Each number is 128 + 24 x the weight over its row's rms, rounded and kept within 0 to 255. Layers, rows and columns count from 0. Numbers have three digits each. The size before them is the row's rms in percent of the matrix's.

# layer 2 MLP up, 1024x256, rms 0.0144, rows 431-636, columns 128-159
098:133116158180112105157142114121148147162098133138133111096129125143112096102118142124140167147128
096:090155098131131113151083161115156154092164087144138119097119127120126158099114104122133160122146
098:133097160156151109093102102134119141102120126134159164109124099102174140139138179091143063153166
098:116131104184101172081131120117106140134132133153120129118101154126111143131102153127121088147147
099:123156129112139154069142152121111135114147148101130131124144126138133114109142087142127082155103
094:125099130123159143128157148081182133134135164122123146165093131092105098114107145128113137111171
098:128131115152073127117127122200141187114126142105157133109084177147139153105113096165119127145103
102:131090167145133125086168092110114107103127137113104112128134112091133106112082164169179096107139
117:093120134089147133176145150096137123171125135136113123114164109137101113096167137114112103147128
106:074116149124169081125167128094126149147134136109120146131167080096146121106109158084127097140110
114:180086124112195116137117126141074110107159167113119137132180106090128120111073133146131127123140
085:120083128144157141173110156155089105102168125101143111138117136111129167160144110079105143147152
091:136134120130132148171175101098176164127146142137171152089121166117130102171149121126092166141137
095:140117107105121143105097154141158097118120130144127146087168160085141141133131115115120186119106
106:098201122116166143197110176122157126132136133162137115106152153132125113145094128104132108115124
102:162138100117147121163117172120092109118170154114170146127125125125141106140128107122092144103085
109:122104071135084148102110142148102133117123105128113118130099126113103131097135103142117176148100
102:123117117125140118067133164115100142140129136137132150159143144093155109134141114172146099128161
112:139130134210133112164115142045102100129097117118190104099149114117110118094109169148131186106149
108:115197135127126129146084154121133109120098127134152105107117142137147127136114153096135140129100
107:129108114171135151099100117125100151100151134121169180122070111119127173143136150130108148138131
111:163130140119154121106142112113160130115121130086115144135126106146107114153218142122094086176148
104:113108156091158113153103116096159133098115127133136136159157128125113142128170125132109160140184
099:094119148126102120142128138126173119129109121109103122097158133143150117109116119137108101099146
102:124129137109118138085157130139116130143169140152106159099108116136113081120176141166122054105150
101:130146139137094141166080170113055119102099110121128107146087115125144166155100135139130143151103
106:195115153140135134084147101199095121128094155141117115118135106150121126128139099153132171124149
110:085156163125096122111130149155142148162154138125148128107104115129129116150129111156134104124171
097:141137123121162138175143112144119062103131149130135115144118163150124164119080150117120150104132
089:127137132165031132128131160160159165153135146095121123109169123191154136120120150124136135129142
099:143185119144159145120158120123118122145110142121151074145120148113155129094084121173133138130131
086:136139118165080124100119111161160136149114093118168106159098125138092150083111138136120143118155
100:100090140149103161084159077114115105106109123130125120148148126138104173178121167141130115136131
102:093092107137057147084087117088085139158116109156131094124125072140107166118147141146119116153108
103:139145125126157146090128099133083135186132146112122138152096133119123130135110133151093118192147
099:096176135119128130138087158122129088094092073110177100102086124130117110141098105135131146108106
096:110122119110063101157144136147164131165146128141143123168157145113093110136085151124122162146142
104:143143119126144172097140117133119131148142119122110122149124163127139131078114104131096123178117
094:115138115129113139124132124124126094144091108144158134109155158130122066099126136101136112108136
100:099162138120132137104119151092127109142147121137110106127116144094090127138167136130086103154173
106:163146104166104135168132155158157162163164094104175133138077142139155117149145139107086149134142
090:159149105141144163085108158162184153138160094127136119121136107133110096122137114137106115162148
088:094163137118116142098099113138172135110112119143157119123131134123116137073102114167134125123112
099:092118112100131132177096110134147168098123152150132132131158165081135118178141139090131116114141
112:157160135104120133079077126132120152138110122090152148108131125133120148145157194157123181167088
092:160148148159112125122099134092162110154140133141128100115173143123112145182139132178112152130162
100:125162125139172134131132144144096169123161120092119135116123161136167121171095147136140111127137
099:113120097114126097105121172111101169125156139137087131085140123116126182088173153109128161099143
091:082123128114165118158135115062131104115098105106109100147178123105095122098090099138126151115158
100:132112154155119123190091192105126132139106108100099132153148112116120114141124112119120177098180
101:125129094053083118137128121112165154102135115131161146133125135112118126098158125097130140070107
135:155177130127107119104120128143169111113112119106122100114088156133116116078070129129130155155119
092:128115131114169140102130130111127084124122135135128081135145126117125126149089102098132125105096
107:093123152124136124141125114083092144129085157136111103167104103108109105124086175138120092127184
093:145163126129119153151084115124156112100136098121154097128108135117113168112068159151149156132114
107:121096119180155133111167138086112138127144121096106134116159136107139140147126123137156126102138
093:171104130124153116130112168134126125140099151137082157096122117124137117147119095134122142128157
099:164138131140128157147115096084113091124108153127201132148077114116115170123118226133109107141113
103:137114157144152101140127106145114130131140116111105151106120110115146147126191149136134150120150
101:117139146106122116142123147095132118150133156152129144134155095101145090114130126136126127129164
103:169098132143135091145134136169119150131145135099095182122142096115144054125123169087109090160134
093:143118137109111098135153144127164120116157128120118101125150113104125115115146096112131122116175
097:158119133147142117153088122147148132117119093125129185097187106152145131115072173165163136126135
097:118167128119171106131098123143135181109133110118107125144136083134134134164123115158110120148120
103:183145121145151153066119161148143172160156129118124197119165143151150093122179111124114146149089
094:104157107110130121169140154158138148124118092125119089193087111122140123144119142140132096125095
096:149107107113113119164131154104101145110130112153163087151117095096094097184149109121106158157120
092:128128133133102124134078118126081091105087136141166099111120153085082157136092135146153103112115
094:151105107143118135108176130160158193145157116156105157087137129153116149121148140123144101108138
091:131148114141153153143126102131192129099189111116120159085117124110113138114096074160127112111154
096:179164088124140152140174144120169151140136138119120136124136113114136129141098146142104134152143
090:168125095137088129165153137087116101133147138156128098073090136111137123115134093134131145092140
102:116126126131119142113150120160135106103160108146125099159097165113141099097152109094177120141147
089:156107135102127086146112143122104115156114096124129142148112140085125111116134102107138147086149
103:124151142102138088132135144055150112120068117114133099178137105126117127096162145099179115146116
093:152087124146146141161122127102138123124091167142135146123105136116137134113108101149096169141163
099:130127121107174073152103152185106117114182117085129129150123137147127150160116089105127138126134
106:153158116148040138116112137139120103117115121124128129146119166157122121059137089177108145109151
093:141167100167084161127177092168151145126105137090129111150069148111129150131127153176131130129097
096:148139146125125124173100128127166138085103135072128135107116159144143155162154115099109142111144
097:114165103083114110120123159123147156150173115119143088149135177153131132098082112129117161095133
102:135115070137155120152113140091123143159116125160130136134152164115094111109178134096107135141126
094:098126106073140139127169122170129105114167127115136151139147164147127096130156086081128120126115
101:167067140107145124085142097122135150114118082094115124136107113124133090095129172133113163096122
103:127091114115131158133169132142112091152155130092066108130099139130108139181103097136089124123173
106:115127131152101146153166083135123113138104126125117152115124147101148151113125158140136193121105
110:110165099129170093147156134140177171137156118112111136156125133138110097127131158122079144137115
102:100150151104162160113151136094107101125120152121160123127151079094140132189131161135141123140168
098:084152139135152118089182128082149128137092123119110115128089106132160118091100163143132115150121
091:153110133153119122169101152103155119105111127093157106125116117096121102134118146143110116110142
097:169164160111185141110146127094152090089083111149150155128139115116118095100109153120156122130125
102:117089129110065114135134115122124105093147125116098146152154153143119141095141117095128169122128
106:202099131122113127153119152156120114123155142108159158131139110076115120097103141136134146106128
108:098124125134132123153151082122104153156128151177114079155100166136142172168118124132108151138077
101:116126147072131105134160084110143162103105169133113132103106145137109089141111124113138149088108
097:132124102153134131113128136165064098151153134120162077147075119100089122089134126136126137145090
101:104162120125115119189126113085149096111083134111155135145128124114125080099097160093108120127104
110:104102132121136131138148145160148132152191128151141121121179101146109132160129104125108131118124
104:080149142132093126085129124145123170157108138132109122143130138137128120103102162174130129090183
109:164098128140121103117148107114117112118076110116084177115122121122128118096086120115183097114143
116:157091109180133123181178111088089090143093158110122124159130100094104103088063158127146145087187
100:097109087082139125157087147119132153114146108143124120118106165108146157166116073114121117159128
103:154148133172129117160094131155123095163151114120124148110167155139126107132191156128087144118125
100:136149151132149106082128157133163142142091130139103170150113129118114124176159146152150128115148
104:150070159145074138111132140128136131165139174100120121115122158147109092131126081136121143128155
097:138137111123132112118161144092167117146129101108130122134087165131119138073114154130130115125110
104:099131133109147130160138093076140143166107138112147086139127084111106169115124139150114132143180
094:136148119162169140144098119133151115146097105114154149083154095127115072121129099156117158113095
101:147150106149109115148134105150159111101103095140138121141086121136125116125118120157127147110098
096:138136127127097129086101115174140141118137122155121128149150114179143156136102139145134119146137
097:170134127131132076111087127156127136102104149161122125134158141133143140115106142119165113087081
110:100125130135104126064153127105134145168119154149112127097117130126113138150136132133125122137106
104:098100111146114093094135145132081127175120124114104095106135122110102167105092113157132185135158
102:127138162112140113152105121162107111102161158159106145141105134168169146112097149120134130159081
101:117131111104163160135116151168102174120172142113162111160166123148144147156117147132087113125105
107:133112113116113092133153138150123127139118139166138164121164109120145139109128119146145151130093
101:141156155123155142131101141128120173142097127069131135119100124114126134115114176120095192137113
101:147154122159088132140139141144117141172108141154164122129110127168122123115135150139120140122159
099:132103114115123119146156157179106170102093128093095108145147128124130140162134110147106132107160
104:111155075116135149108134123130089122152121128124173101178122096108129133121099110150111118142157
101:110154106115075156078137148136125148142155158159179171125100136134145146122158136156125120156079
094:079124084120106182142121122117104138130113128118098090144120149101118152158116072116117173105180
090:097168137078207131097098123135159126081123087097104111136121141126152145125120113110117140106135
103:156121096154110120144131135118147123123134173116134160161154105126138138112088173084107109119163
106:083094124108125107159178118120182147144065131140094130161132138144140150122099100173149116101125
103:082100108164129136104131136136115148177115134125139148119090106127130146172141158164153122131097
109:136121111068126158096114085170093129083155118111078164138117186116169137124145092117139130129115
096:141108140124104113141117154118137140170142162160101137107161123153109142150126129152133158141123
113:103177131141090163127143092097143116149159128128127084168086122169137127132101166134087096120169
104:127157126127171104115089146194109076144135101122136132122100108139125166146155087121132104110104
099:082089130123131134160147120131108153147126125138093152171087145116150089162211106116114114137100
095:115094126131163151195175100122137135100123122109076151140134126163095153081143170139097129103114
118:119146118139160149123118142146083127168140115139087126126142142121122131117154144131126162105152
083:112079113128094142117133111129158169108129124142087124141167110127142152159099168141158124135100
087:136110122154082146111106102119123130131119119086163109140136123143140166093113155143117122132106
090:180108160129105114081145103164107135162101154178131129119113137151104129130079122151129126115086
099:172090107133167125126148184128132140170110158111090173114146157129160100141134129124136115119145
093:124130098146128156092124088142127142107117088124119105104084117098131138104141130146139135103137
091:119139122146130145155119144114096117128146091122130103103172086158153123140145123075141101107137
093:154136108130148146145110145133180090132148072143091152105160121092109129078133096144160137109132
102:170134154146182132112091107185128117155118137136123099099139131109100121145109120100151144146123
094:116116096126130175132112125124127125160124116119090091168117136118143119151107143157105123117128
114:086135143091086170098142086118138118135154124125110107171152145149159155110148131095129131130115
102:181138094117109124149104139196109153158132135121115147150141134164159141114142154104121135125095
100:155123144135098113170102142120182139149155141155146114135142136150134118123075168166145153112161
096:148111100098123109136142135068132153131097117146083129141128139122123145107143117138115108099164
100:104156116107173083129138136105116085127145135155167050097170086101095089160097087118115111129143
106:154153109136153145088139136180205142140203149094149158131131160114152107166190096099125111113177
097:178131137116107138131150110110157163180130133123129162116078171162159104151153127109105116108108
107:146143122124154130165139145091143097121188147124152121162113103141103100161151113123092144153188
092:151116108126102155133125106152093127170127116134111173154054143136154085135162162116068111143106
096:136154114128107101108108152134156159126152121139140096138139137123135147138190086152114172130107
094:161143127194159148173100096098150129114107080111117138107117132163134141125136193176128147109159
104:136167104103116152152117159107140122107112152086118121136124161141154097128154146086099111106124
109:087107141123096121121122135141104152129126144122080123107124122135117110126052121152159097158139
089:125137118144109093188136140149186134117114115118167108151100093123135123135124153116158132095109
092:141129123150089126147120146137132137171100115140146138117123102147128136164128094119141110135091
091:115151132110153101150075164099143078120137127096110133106139129073132092120145057060116141118121
089:093159104127123140147132108092129138173120133114161101104134131132146147132073118131109155141139
092:105107113137163157170155121124152081157126129139108096139162107135143109095097135104120140130156
100:114102098141153131141101159105105125146076142097119120085096171097108131109180090132156144080137
099:158086112185139108106146130175111153143137145140114166113124142128149118165157172091152115126162
106:110115161127099174102117167153136109116154127131136147095089104134157171131184133125139090130100
099:108147135150102111128111136142138161167137121117105125132121095148133130165110125108111132145118
110:102152113110099184121123135142147138126124135122178115152100153154129136130103153078092085153141
108:159115128116085126122110107074182142149101102158133182136123130173102094157156153059107127147147
105:107144132131137138158118183102098134121130121172179109145168097096105127157129084127113155133093
095:155143141179116126156082138170111102138135144069143167112132123106159120180108129146105116124152
094:123127113129114109153120165122103133157092124113122084150097098124105161131068136117113155118138
114:160126130118130123068117115094109140091112120098117100108144137137135132128121161135143154144101
096:155121112144137111135146097140137143165134143114150137073147160185122119143053162119123156136093
093:111151133171088146148113139101133098147117098103160084110124123129167158143102120159117127174107
103:121157133172093149132127138143128183161127130096109114132127126147126109130104121161109105171162
109:111124150123115107190105130126171108146118125118150129112113093126135158175082133094096119114114
107:127113083115129137081165124139101089187093121152125103146132123094123171115186097126177108122128
096:161098126117121073150162141126116135133132131155123141096145126096130090148180100113124093147121
107:141141130136080120103129173147075121159135137099158112113103121141122174115112178149114154119096
094:122171180136172146130133127137107072105157133104177155114105108119118145166112155110147101149083
102:127118134164101106186112118111138118132133112149111074131156133115095119126131135173103133117169
096:098126157099106143111102090117157125096110096101127130150080150158148108156155100095146101124164
092:168132118126157121126109169139098113111120138101153107107175116096148124155127079119127153165121
105:135138108101094121137103127136149164092149106145130119164140167166127113069126081128113123142144
097:125081112150147135187102121111137122118122109125102136077139128105091140107137148110104157134118
106:117122142150145123095088126106083117077064145129142138106100104103121147106132144115174113133097
099:107170116138169141210124128110175118140125078124114131118136141164063140145078138137091181108139
099:113175140106126097148097226122123073127129129104143140107136096131124156102168129114157129106137
099:133129137140145117150130125101177141187136127092158111098143109132125170180128123113129076124177
099:125160121152139124132109118127170142115094106120151113162124153142119111104082138131135117150147
097:159132152127153103073138159117064125170096153162124126117124113139149153133117178157143060135137
098:130129126108139137127109171127116063113168138130110085139121101103149113168194099135123134106120
090:114092118103145123129161134173107162153144093135076140159158094153160116156162136119120101106139
103:109189134131061162132109147100141100136115114120138137090098114108102109111144169097104154104140
102:130106121162141156145096136122116148140131131103078150169157177135148127162146129129118126107190
094:101131118120151176115125068105110089134115115127166120128127142119078146103117142149134128109130
103:149143121079103136149141178179145149148165153115144145116191111191178136151171090170137112127126
105:145135146107137128117118129095132104107130122104154125135136105119156104149147165082089106124169
104:152190127099096142131095160174145141123106112158145113114139115116154127118163095176152141113087
105:133068137127132091115151079079110153114104101099081127160170109088110129056137148145137120123130
111:089114152089124104150149114135184131122107103106127079171135123126089075091105105125156090119166
096:121143138132140169092148119089147118118140145150150118140088126132102134137143120145112148160157
094:179125143162130168161111131191140160158133127151087174095168143148165177125087167157116152124107
099:132109135098128127146134094119155146141160130112129109144158137130118141140147148146113165139136
103:120148134112167140136088154102104133149125106081103125096145119117138155119128153146124122083133
095:111132132120115138179114141121154074065146106133154119117138119133138098121169098101111185103053
102:141149107140106130145169145128156160125136145115112147136128109122173125144164144116121155134157
100:088145129136185137151131105098134110140111122132164122132113117114113160117164130169115158144144
# layer 2 MLP down (transposed), 1024x256, rms 0.0162, rows 431-635, columns 128-159
099:143139189105113115101113119129152137155062160102169118091104132135101127116094137137103128116136
093:124115122128120091138137164120103095129163206135169110143099062137148116107138128107141149144108
099:109149145121090112142118134140156143163117148080167108080142164067112125128113117141090173138129
097:077149113148137115134119133124097163125115112156114099147167123148123132176139108075120170124112
099:114150100160109118113143151117132092118180139122128100146159136134108147123136127152110116143095
096:183140107127157116127127182129116141108149121121119147126139128152139157118139137094172105120124
096:114136185155122100131093143124083132106103120145131066114161109136148120136158122126116131101080
101:120128146107097137158111166086104180179133123129134141070142125130140127103167142126107108125104
116:119144123129115125139109137087147134103134110098145148135135128140126126157139113136117100108108
105:131137139114146113148150110131130116136096134107143088111125090088087133107123119156136157127151
109:147120063119120126146142158114147102114159137101118143113156138144126111120132149112105125151154
090:092138083107133120137118133107113135173142103140139107152142129101103165159109123087110159109125
095:117145185125147127135129133169148120139071151154145150128134149166131127106140143126129138118181
095:078087185116153116119121108138114131120130090130155155132089111107102147105145114144095130101154
102:141137145138167102165119135111123100132100115131117152170107147138147115121133121094141112146134
094:110118068149157104116125154130136087112145149131128106133152132139108090136156106137127118134148
114:139109149118118148096163057115106132154155127154075106123141109141145189171111149095129149089134
100:161107109177160159108135134112100120120125106136089163114130133102124124116130148150126138157143
110:101121148137138109101124151150108125151127161121136108183098121143127098085127143136113095142127
105:133111175128139136137129142100136150111108094120128142187121128149136112145127129161123110153135
110:129094171147113104070128122165125159141136149160116086144153100138126139157119102112159161093139
111:152145104127132145131157118149173109131169165125147103110121157114125167155119098110151146132168
102:122201151158171101115131117155120114123108116151156098105148140105180135131143119103151123128150
104:141142141140114120138137163133149134126112134123169118102094126100115115110125165154162141133090
100:127103083146123129175116180145142164134137113135137132139151117101121135156159146108132161172105
095:120131117131126148107135088089107107114157115154085096168124117107146122123142109150120105127096
110:115146103095144163114115141130110113117132103173126127124120106125154137105135141127112127090102
108:103129123117114091129118169094127160151093132127149106142142128156154112133163151080126121154118
094:125115104140081153110117138121117093164117133185144142144140155132160128127157109134151131152097
087:119180121124124122121123113157121143151082140143128067130122142136148152148123093124137110172117
098:139126113098154122169138132140099126139112136131115161154104111110147096138121128105134120168139
095:128153123123123112094111119146146153141164161161125097124149108174171160105117112136152139138154
102:133068143159125126115119137170108177127127108123144159125113107133121146115080121105129169108124
100:106121127126102132106129114104145143129117153122098066117170100101119138174110120161154163154067
104:110160080132123135129169123101179107116127116130115111105171160104104169169104125101142134133130
092:107120127136150149101142128102106113104152154149130178162123130126132122131141182130136121144148
099:126137128132131130146107122132142136111137079107122165139135130157146120134140114151140119073157
101:149144136140142121116199095137148112114075106159120112062125127078112139158094100107132147123159
100:091115138150135138112082132123159141097109087109123177182144131097165124148144132158118082136142
103:138157097138165137169127145085124097111150114161095162124145152082122110132135135085117114124124
110:170115121091139136127137145132143089084100119155115092160116119090098113143099107098162161112156
090:141110160155122132126158157099152099092139134124108121117153116128134140168121109134126117101133
090:104103128126138146121126149158107169110107150156133120154128129127140108097147150128169100161127
097:091095166146150102115086144155130158129110147123174154135113173178132099133149112121133129089133
110:099093125135137092059164104123135102118150142108143110152143144106106131096114119176157130158144
099:072091110163148100145098122118127172124137144143147151146121139131113100095144128132112113117115
099:097152110145187123146142135083104113080129118105124136124113104093112064088151115141112168123166
100:122089132113127105112139085126127109147156133115123064150125094138107176162144151148138149127113
095:106114132167128118120111134096114130137142162144133194126116124152141136109144112143110105138132
100:137117157160134127115159094125151144088106116156119145159079154134093177132133141134148111128159
102:192125159101119137124135143140134125101131117127140134112127105162151095124157085150176125128173
128:160091099141118125114162113110135176136148165129129146142130165181134139146154139149163090129112
089:144117129138117185115120153113151122123168132144101177117134134170145092118106139125096091116117
101:150108138099085135151109131128147133111064111102112124128148162153106116146124113124114137152120
093:159130107116121102136161131143090141123150164144124152126122122133144078095121113105138138135138
105:125143109156137094162132130111084144176114141138153134103119074125107145076122136101120148140119
095:117161094108106156130171133158166126115126138121138137121137190126071119108133158102133111122166
097:159112139106101109099102143139161131119129133108119109129159135142125107142099074092096148106145
102:113146093097136143131135132153136086111119144134166105126106129105084158099127128094161131168132
105:133095167132116161138158124127159129109105131100128164131143144154104117095127141143104072145166
099:115138135128109126137153143136132115158117135090156107084113176036073140167153128136141163149137
089:153070168126142105142114129127129135109144163104176121134111148120153127085118118132136130144139
106:091119131147106109080088112115103095119124146090138146176133137115132132100119155131144109144103
100:133147102114118127177174153141100115069117120146112148136146163113114141132087150094158145142115
099:122121102148150118097158130122113104140147118120136131131125108123124122130107152136122144116133
093:151133108126144155161104130125113156094162147116104094086109109151132078152123117127179198114109
105:148039098134129155150101103106162135113159103129107145154119135142134128119105114150126142122152
093:115131125116109131149121176112117161152129177116121149123156119139114069104104095125122139124123
093:140155150136112105109107156132128116150120157126152086105141117106128123148125107106126156107106
095:124135172170127115162108143120099160153145161122160121124153090108169101111126164112153118133130
094:160154151156121101147164094094117112115129127135109150088153131112143098101129117106106165132168
088:160092098093127108132135123112153146125105138092123128158134100130107093116111121132134122116159
114:174148098091169152121125123133124119174134160130116106119125108132164119126135153137140147131132
092:119105106129157160112159110105129144137139109144084171163123161147113139089135145127124109124129
102:166136123142162136134111107114136124114149144113124149123099125132113129112102114180084096116126
095:112140180174086136111072130126134125170090131131166118093119102124118142111127112128112118122128
105:130117056127173127112149112112124099135166162117151122112137134160111103121132152124128144121113
102:113129164128098139121111122098142115096133097120106132141132120102105153163174119149138119135136
096:132118139148114052147090112142056124110147116143149115108124161116132090149121104144157184141081
102:108193134141150107168125106112132112079106140137164129115133115132109151112166103148140136099144
097:165129059143173092142159129102153095092122161122126152133111128119145134108190103142120094167120
100:120127123116157132119114132147139121132115110128149124132105118130097125108112096123112125111155
095:131090132131147129146107146138133086138123109122169139136110125127141154133110126120079133139153
095:131121118119107156124096132148154128081124095108152171108140131096099187154141128134138118135152
103:102116132149089106151120107095131132129151115160119162123110122082107188135119132091127166149117
107:139185155089113098089116097147086147121104126126172152100098095135141122079122113109107125079133
118:159133154117125151161128139127133125099146109096142093107119147161105149118147109115150165129183
096:130141148128126096156147137134101145188113159144117125136164133168153083064110155083098103129137
096:201156147149125126140129137093111128136127139127116146067143099122128133089137137122147102167115
093:089124138168118088129096160104144125102115146105153107117123160093084119135158121198133169140122
097:142127186116115128136122161138139108129144121088140164161099164116151146116093159127090079153130
098:095078135115090155119130084129161131133134130129124139126121111102107202171143128133136132111111
114:120097145140112138138099120099118137128152109117140113161149111133107111145141115138115123115151
103:160157127086130165134116145152141096119107128147096085109130122162111112106141093143137151095125
107:147101120153142145135109129130139104092117106147172170130136139132130116088143117187147146137136
101:143096047096176135139140116137125131123135120137096103169150109134110107124100118105114152153133
097:124098193131103164128121130157145116118120116130126142164112161165099172136099134163110114163144
107:132123086158155121118163114127130174165101135115116153122143126166126113158128137103131117128119
098:109139098104100097134146139170125160148106132116140091112112161148139118147126133104152157187098
112:083148105118098138108148110127108137179127182116146135098107137110099143132115131136123160138103
116:143133135114093123112124102129139161133132137124123155117116141167122146127110132112122134130149
101:111122082141139149113129102094114116135164155151089135153134143137148126174148120098130132138110
102:094172091106127161136130138129146131158139116160140084139109118082114134095155135155123130140135
093:143124173120138113122142139147131143077139107096129147135099157088115131076129144088122093109140
099:122105188164109141137074121121141146181105115150129115134137139168140153161145163116099122102103
094:149148162154142104119155134107119098122165132137125134114122144104141138130125115131145093136129
097:092189135131109119132123109153116116083123123167132103146144121154165151128130124119153134132114
098:106127168126133147153124136140119099129131140118160148134116095111129070123118143151154127128161
101:159115107107110148142094116169106145125126121138179141128082137109110121051122104139159164117140
093:134138108125115144129133133137110126122145122174122098096146158094167088132129089114170094127088
095:134092116138163135129097128146098103112124126109111142162139159131127115104126092176117078155119
108:111154141177135092116133119149154132149127143125101127111145142168134144134146108140078053130121
104:107148117090076133139198117105112121119125118133096115106155152115110152122125154113102141124143
100:166104153104130165120144118132151086166120137099112114113133134120138122135138135142131099145139
100:132098095112176107127104171198104124138135116181142112142114096128156092100128101108129144103132
105:119135122157132107095133094143095081143138124093153146126115098136150152073112140162118121116107
099:152132165109137063140144120108095097115125113134160129134137139114129120106128146139137141152124
105:133108130084120161115124107157120136146129107179117128186113150146146139169134154093133156146119
097:139160079122128108143151106104113127103111121121125144085136145126095161159122093133151153122131
102:121167105096096150129140113074089130108161137144093104128147098158180134130147111153125165133127
104:144100183166167098123134106121093118188150110109086108130138076119152083153139114119119114101108
098:101105140126117109113125087139128129106101104163116167155096105177103167103128111100145143120132
083:141138106117119106144172129149132089101118121190148199158114143127103172068125138129114140145128
100:117146129107105127090105134184119150109127125125119098120147146129153138164111088100111146072149
107:129165163135121113142108100133099143107104078137131197092126141147132157111134124109128129093119
097:115106151116115126105146106128140147143134105100118149154175132121120120104133144099105132152123
107:150144123107139154110146136099132098106126110129143148074129126101146147128138117114110157169138
098:097072140138148133113146113126143130123102097097114131135103131103087143145124170129150140156120
106:136098159135132127144099109120134132103133116182115116121099103154138131149122104131148144165116
104:114167059104118144124141113102137131132145151151130109125126132105100118138133127125139168159116
097:115115152124147128127114130128155097129122087099089115114140128135104146128134147128125085109136
098:094137128140122109160099121144073118079119098145150131132130148088108145179103149097155159118097
116:076146102067115112140161129103111092115121084147087144137131146084117166159118137080128123173158
082:145105161138134145103129094161095167120155109137123163064140126119167111111113116130130133087135
090:141132139090081131137133117128120132127104106115109120085151145118105103146111106148161145136099
084:124093117107137116136098155120126129160123156121117171123137117146085116139140151109127132149108
096:118169117091130128148132148118129099141104127132103155095123200097102134152127140089099123147156
101:145104111099121083130146135147110143091101140149108147145139097134121136105115091124121144101137
089:102136090120131145118124129118124153174111146157147075171121087136140120121144114116124122149100
095:106157121115138098093156083116129148133142157106111145110108070122140135109099118107137121116141
094:140172094101122173123115123091140133123124097144124137107111150144137103140124111157090092117146
092:099116146108104126137151099133128133107088115156069183117161131145124127153094130052144134136127
115:159105137096147117101138101122158114126132087116093157121137158099124156121091109146127118144125
099:084171095093110143105112121119113141099119135119163087102123143114107092189120099114129197146130
102:153119104115130144117158153140127178104090159141140140137132174118151108131105139095160122143127
092:142126110168103088144122096146112110122136099111095140130154126149133165177140127143117153130102
103:100104080159137153168138141139152137143141125139128151177159147189131136129126145130094096128132
105:186117141147159104130134159138129130115131097152143140118132122125165122117153115105130115109164
099:153150145079135134147114137085140102116089126134120154129108143106053128111132167137146176140157
105:151093135143167122143115132141150136136150113150156076152106133156153132103134130125133119127137
096:128135195115134132112134108104128142116107091125100111108092117046086134186128141115097166107131
095:140127139130158121140128085148158097098100117127133130120089124132123101100109101129138134097118
093:108117173148114117118119131156120148091111124150147128169100128129141112106106140086184115118118
106:133176113133135125133113105151143106126140118148139113142104174136108148123153123089140146171129
106:122128133133072144128122152096133161128135161115127148096152126109113113089141127137120153144093
091:134174129122119127110127088122121142150123133112140095070126156166140097113170105136130155102123
091:136121105076130125140165099141139141165089118112102120129112124113089068129098108107129163143127
091:092091167138133142160173105099149099108126107139105152187094117101085155137155146127101098122157
092:154191078127150092141174124130117091141107154130143164139140113136121110095105107111134118126120
098:105083146123099143158105114139134166088132080152133128116131135143142135146129151114104097099122
098:064144148116125118144114092117133152107108097140113143153133158133081164130144129137103148144155
103:142139134128092135108124142184162157170108142090158107123110145140110136093102105135101173072117
103:112111150126109126118115139103101178131164155139155094134127074136144135151157132120151128124075
097:129112171124118152141158041125128167132095144163134111089076133108117127108121118109126170136119
101:103107125109131148145137142154146146117116119155131101131122126172121088136094102118118183125168
104:113105155129102157120091099171184140174139166112147117141094173120113157119137117163143130137127
105:106104104111159166135104169133183112108165144109097102155111099178128067095118123164128101078132
099:106160105151130110125126124099106158129117145134150098125117115100095103116140136121125189143123
097:124156107094090148166153098088094153119121107162110122130097135142101158109127151125101176141117
102:135095112172128111141124093127123153130176173106148152128147134160124113120118106132105114129139
091:096163057093137176138108161128144098146070166130158142161134145123119115103145119139140156143142
094:086130173126101146111151100104108143151133132132116112150120151155134122104097145133098122142108
101:108155135114082144144143151131147144119123095151131089176121154145134170126129112120136133155111
112:131121111106136109122128106126119136122084163119139142127106147115078090108128105118138149105145
100:152189106126127126125125064104137103177154115121075154083147119117127133139109111154086107134128
096:115099144130162145152086110114149114159128124090114155142102117127094146125141116146101148135144
105:154174069151152090108168116061094117165148157144084107109163117112134101145148118123091103149078
092:154095148167162139108123140133145125156155147115120144179167128143144105126108154125119071149129
100:121088147146111101164107149149129149116128091125152161161131161160150105150102132092138140134110
095:126076152148126142091138112119132154120122171147133122140126122151125158121145178129145141117098
098:111150130128129130096172125122121096172149165133121136146153129162168153087135133118076091073153
103:116132106165106107085106115106154097101148174105147080111161105129147144141162119160186161129128
106:086124122131130099121151128148118112124096131139156114155115154126120167167087126082142130102145
107:127110095139107142106145147119152141113146136112123112145143121087079120142090120129134105098101
099:092139118153116122117133129132102087108158116158124145156112124155142136105109134080145130109125
101:140166143170160086086154075098135124160198138110106147152142137124140137114144144147120111167132
096:099129092116131072139117106101124145137114152162149107157103183158117086150132128103134113154131
099:109155124132094133132127149158152124104110156124119121134111151151116137104128103183145140132130
103:110165063143131108114149123119094129200127150150108096132148161122138136129122173063079120193085
097:137068135096160136178128130096111129107146109146059165148142106115143134143145164126101122122120
090:127157119100112160155124139133113141156134133155133135071133167156087143144134185067113135126089
106:133112161142135088104127088133138141153143155131109140171111125138141142128145123156153133159123
096:076153123116159132134130117138118150123122113131117147157099112117112156137106108106145162122121
096:122134095146152142113132146106110124146142151174107165138144066146131095124114095128135128146121
100:109137095145153131129110141131108096119134096146148125151122118091184116144146140140147140177095
105:136109143132143120143133116135149108124101152150160115131093156098116140125113137134113122131132
103:119126121120142142163123124122090137104145130161151127147093094119155085087136125141145113169107
104:134150128114125134117163120171125107111144111110104153108143159117109128115116118125150119129147
106:147086146122137113146106143108117174097124104132132163153104184148110129178112154129109142143138
101:158133183131134129133116128103156128131138137108114143133135104140167174130118093133146124102106
102:115169137103104146124145138135103119076072092127127120112131115079101088160111138108167130096135
098:125099134135121142160090142113132123098124128093199144090158119128107117123136123130138157105127
100:138172132115140117160168158111092159123139123160114169165102141087116166134112170114099103202116
092:144064163142149168113147121143146120089151117138134145146106095161136162117157129147121081078137
103:129183131105119110137122091137142114145127129099141112120114155159111129077128108133137108110134